Part of a small language model's weights.
Size: 11 layers, 4 heads of 64 (2 for keys and values), MLP 1024 SwiGLU, 42.1M parameters.
Architecture: RMSNorm before each block, rotary positions, no biases in attention or MLP, untied embeddings.
Each number is 50 + 10 x the weight over its row's rms, rounded and kept within 0 to 99. Layers, rows and columns count from 0. The size before them is the row's rms in percent of the matrix's.

# up: layer 2 MLP up, 1024x512, rms 0.0208, rows 137-140, columns 384-511
# down: layer 2 MLP down (transposed), 1024x512, rms 0.0194, rows 137-140, columns 384-511
# gate: layer 2 MLP gate, 1024x512, rms 0.0215, rows 138-140, columns 384-511
up137 096:19 30 37 42 32 61 28 57 48 54 41 40 41 47 58 74 60 48 55 59 54 45 44 56 54 60 53 52 48 50 38 42 39 57 32 41 45 35 49 58 37 51 42 57 26 71 43 53 71 39 58 53 54 65 53 38 50 52 50 56 71 57 48 39 69 47 42 46 58 66 40 63 53 46 46 44 53 61 54 61 50 48 58 72 55 42 59 56 57 52 53 48 60 78 58 47 45 61 47 62 60 50 63 43 50 38 37 51 52 52 55 44 52 42 50 51 48 29 53 45 58 48 52 48 43 48 41 36
down137 098:50 32 47 53 26 36 42 61 64 61 25 54 48 38 62 64 49 60 48 43 48 49 54 45 58 49 69 30 48 75 53 30 39 56 44 36 57 45 44 30 45 40 62 73 59 58 37 44 76 15 59 50 47 37 65 53 44 42 48 49 36 74 57 45 56 56 52 37 52 55 39 56 50 44 45 42 35 55 52 55 66 60 45 44 37 62 43 58 47 48 45 55 65 64 48 45 47 47 50 47 58 56 72 51 60 42 46 58 49 70 49 49 51 51 63 48 39 56 64 60 55 49 40 58 39 50 53 53
gate138 101:41 70 63 57 55 39 70 47 44 41 34 32 40 50 44 38 44 49 54 77 46 40 62 68 58 32 61 54 54 73 68 44 45 53 47 50 53 37 46 50 70 43 55 46 38 54 43 59 28 70 51 49 47 47 36 54 51 56 47 48 56 48 49 47 57 71 57 24 40 40 43 54 32 32 62 54 52 57 70 39 49 45 56 45 43 55 48 55 41 48 53 53 46 33 52 56 33 37 40 46 37 63 39 38 52 43 52 45 62 43 47 44 55 54 51 54 38 63 55 56 47 45 51 44 52 55 53 50
up138 100:52 44 69 56 52 50 56 44 40 37 46 35 48 37 56 57 50 40 45 61 45 29 48 57 53 64 34 43 46 35 67 38 48 43 30 57 49 38 40 53 54 65 53 47 42 42 34 33 53 38 48 55 18 39 40 55 59 45 40 55 44 59 46 49 64 49 61 30 35 53 43 58 56 48 44 49 50 78 52 38 41 52 55 62 37 66 49 63 53 27 61 52 35 67 45 56 47 50 49 48 45 68 53 46 65 38 36 36 46 50 48 61 65 52 47 59 49 34 54 56 38 42 56 58 57 51 40 60
down138 102:45 56 49 30 47 27 49 65 30 45 53 48 53 55 36 51 47 42 33 42 45 51 78 33 43 54 37 47 73 47 51 52 70 57 40 47 47 48 46 60 50 34 49 48 48 54 57 57 56 53 64 45 37 40 35 64 48 56 56 49 66 40 48 50 58 58 41 49 64 37 43 48 42 55 55 59 59 50 47 34 40 39 58 42 42 25 38 36 64 58 52 56 56 30 32 41 48 39 49 35 41 41 32 52 50 42 63 51 59 57 50 45 44 36 48 62 45 44 62 46 49 58 35 36 35 63 62 45
gate139 105:54 53 45 62 59 46 54 49 68 39 45 67 46 62 54 41 48 55 40 54 54 28 45 28 50 56 50 43 49 59 43 66 51 26 52 44 36 45 49 68 48 52 61 54 52 42 49 56 37 66 47 54 50 63 66 36 47 55 45 42 68 37 46 58 45 65 50 53 43 61 35 64 65 40 60 68 59 45 72 48 55 61 43 56 42 41 51 43 48 47 36 36 39 45 48 39 59 53 47 48 70 49 38 38 59 57 70 53 61 49 37 42 24 59 39 38 70 54 26 56 66 53 44 56 52 54 32 22
up139 100:57 55 55 42 55 63 53 50 56 53 44 46 65 39 45 48 50 58 42 68 33 64 59 33 56 66 51 46 40 47 48 37 50 57 48 65 63 43 48 44 56 52 51 68 58 47 52 45 63 58 57 41 52 45 62 41 54 59 59 48 32 51 49 42 46 49 66 47 55 40 56 42 60 37 35 57 44 47 54 48 41 40 54 35 60 74 67 61 20 50 72 35 31 53 37 63 35 49 67 74 49 50 66 46 52 42 47 36 51 56 68 44 52 59 39 67 57 52 47 36 42 44 65 57 24 62 56 66
down139 101:43 72 50 49 34 39 53 32 54 53 58 56 43 62 46 52 56 57 57 32 72 48 54 54 47 55 47 44 57 53 33 56 42 61 48 34 40 51 61 58 43 69 48 47 52 49 40 51 39 50 36 50 40 39 40 51 69 34 53 60 64 52 47 43 56 59 55 59 78 59 51 43 59 59 51 38 50 55 51 51 46 55 54 77 37 32 46 51 51 56 46 48 66 50 61 19 45 51 48 27 63 48 51 55 65 63 61 67 57 52 50 62 49 44 62 56 47 55 62 50 37 49 42 48 56 38 63 39
gate140 103:48 58 56 45 47 37 67 38 62 42 48 78 37 54 57 35 63 61 58 48 50 33 45 72 42 45 69 32 80 39 59 40 41 40 52 60 46 43 43 44 55 63 55 56 45 50 43 58 43 46 61 57 33 44 58 45 58 56 49 52 52 44 43 51 61 50 53 36 48 54 33 55 49 66 51 45 56 31 47 39 45 61 44 51 53 41 54 56 69 46 56 57 59 49 44 36 44 30 46 52 59 51 33 63 47 31 48 42 58 62 43 52 53 44 68 51 59 48 76 47 50 58 39 46 50 45 57 70
up140 104:34 37 42 54 56 60 30 63 53 60 48 20 64 46 59 70 47 44 54 50 50 51 31 54 49 34 37 62 27 63 41 69 50 58 61 59 43 44 64 65 44 41 48 36 66 47 58 44 62 67 46 47 63 50 54 66 44 30 56 53 60 43 54 49 40 40 49 47 55 70 48 69 59 38 52 67 42 67 40 62 71 35 45 49 51 57 38 44 33 40 57 56 34 46 53 57 59 60 48 50 42 54 47 44 42 63 65 62 47 32 42 63 36 50 43 44 31 40 55 52 65 52 57 58 49 56 56 41
down140 109:45 68 54 68 51 43 32 65 53 30 42 45 53 46 41 56 48 57 68 54 71 44 50 43 51 33 46 50 57 63 42 50 56 44 52 54 35 35 47 54 39 31 47 11 65 52 56 53 60 62 49 43 37 63 51 65 68 36 41 61 46 45 49 36 44 39 53 48 50 56 62 61 34 63 64 52 54 51 69 48 49 62 48 51 51 63 64 57 49 63 49 62 55 47 36 59 53 29 68 38 50 48 45 49 23 59 50 52 60 58 39 48 49 49 62 46 42 37 59 64 65 55 45 43 70 61 68 49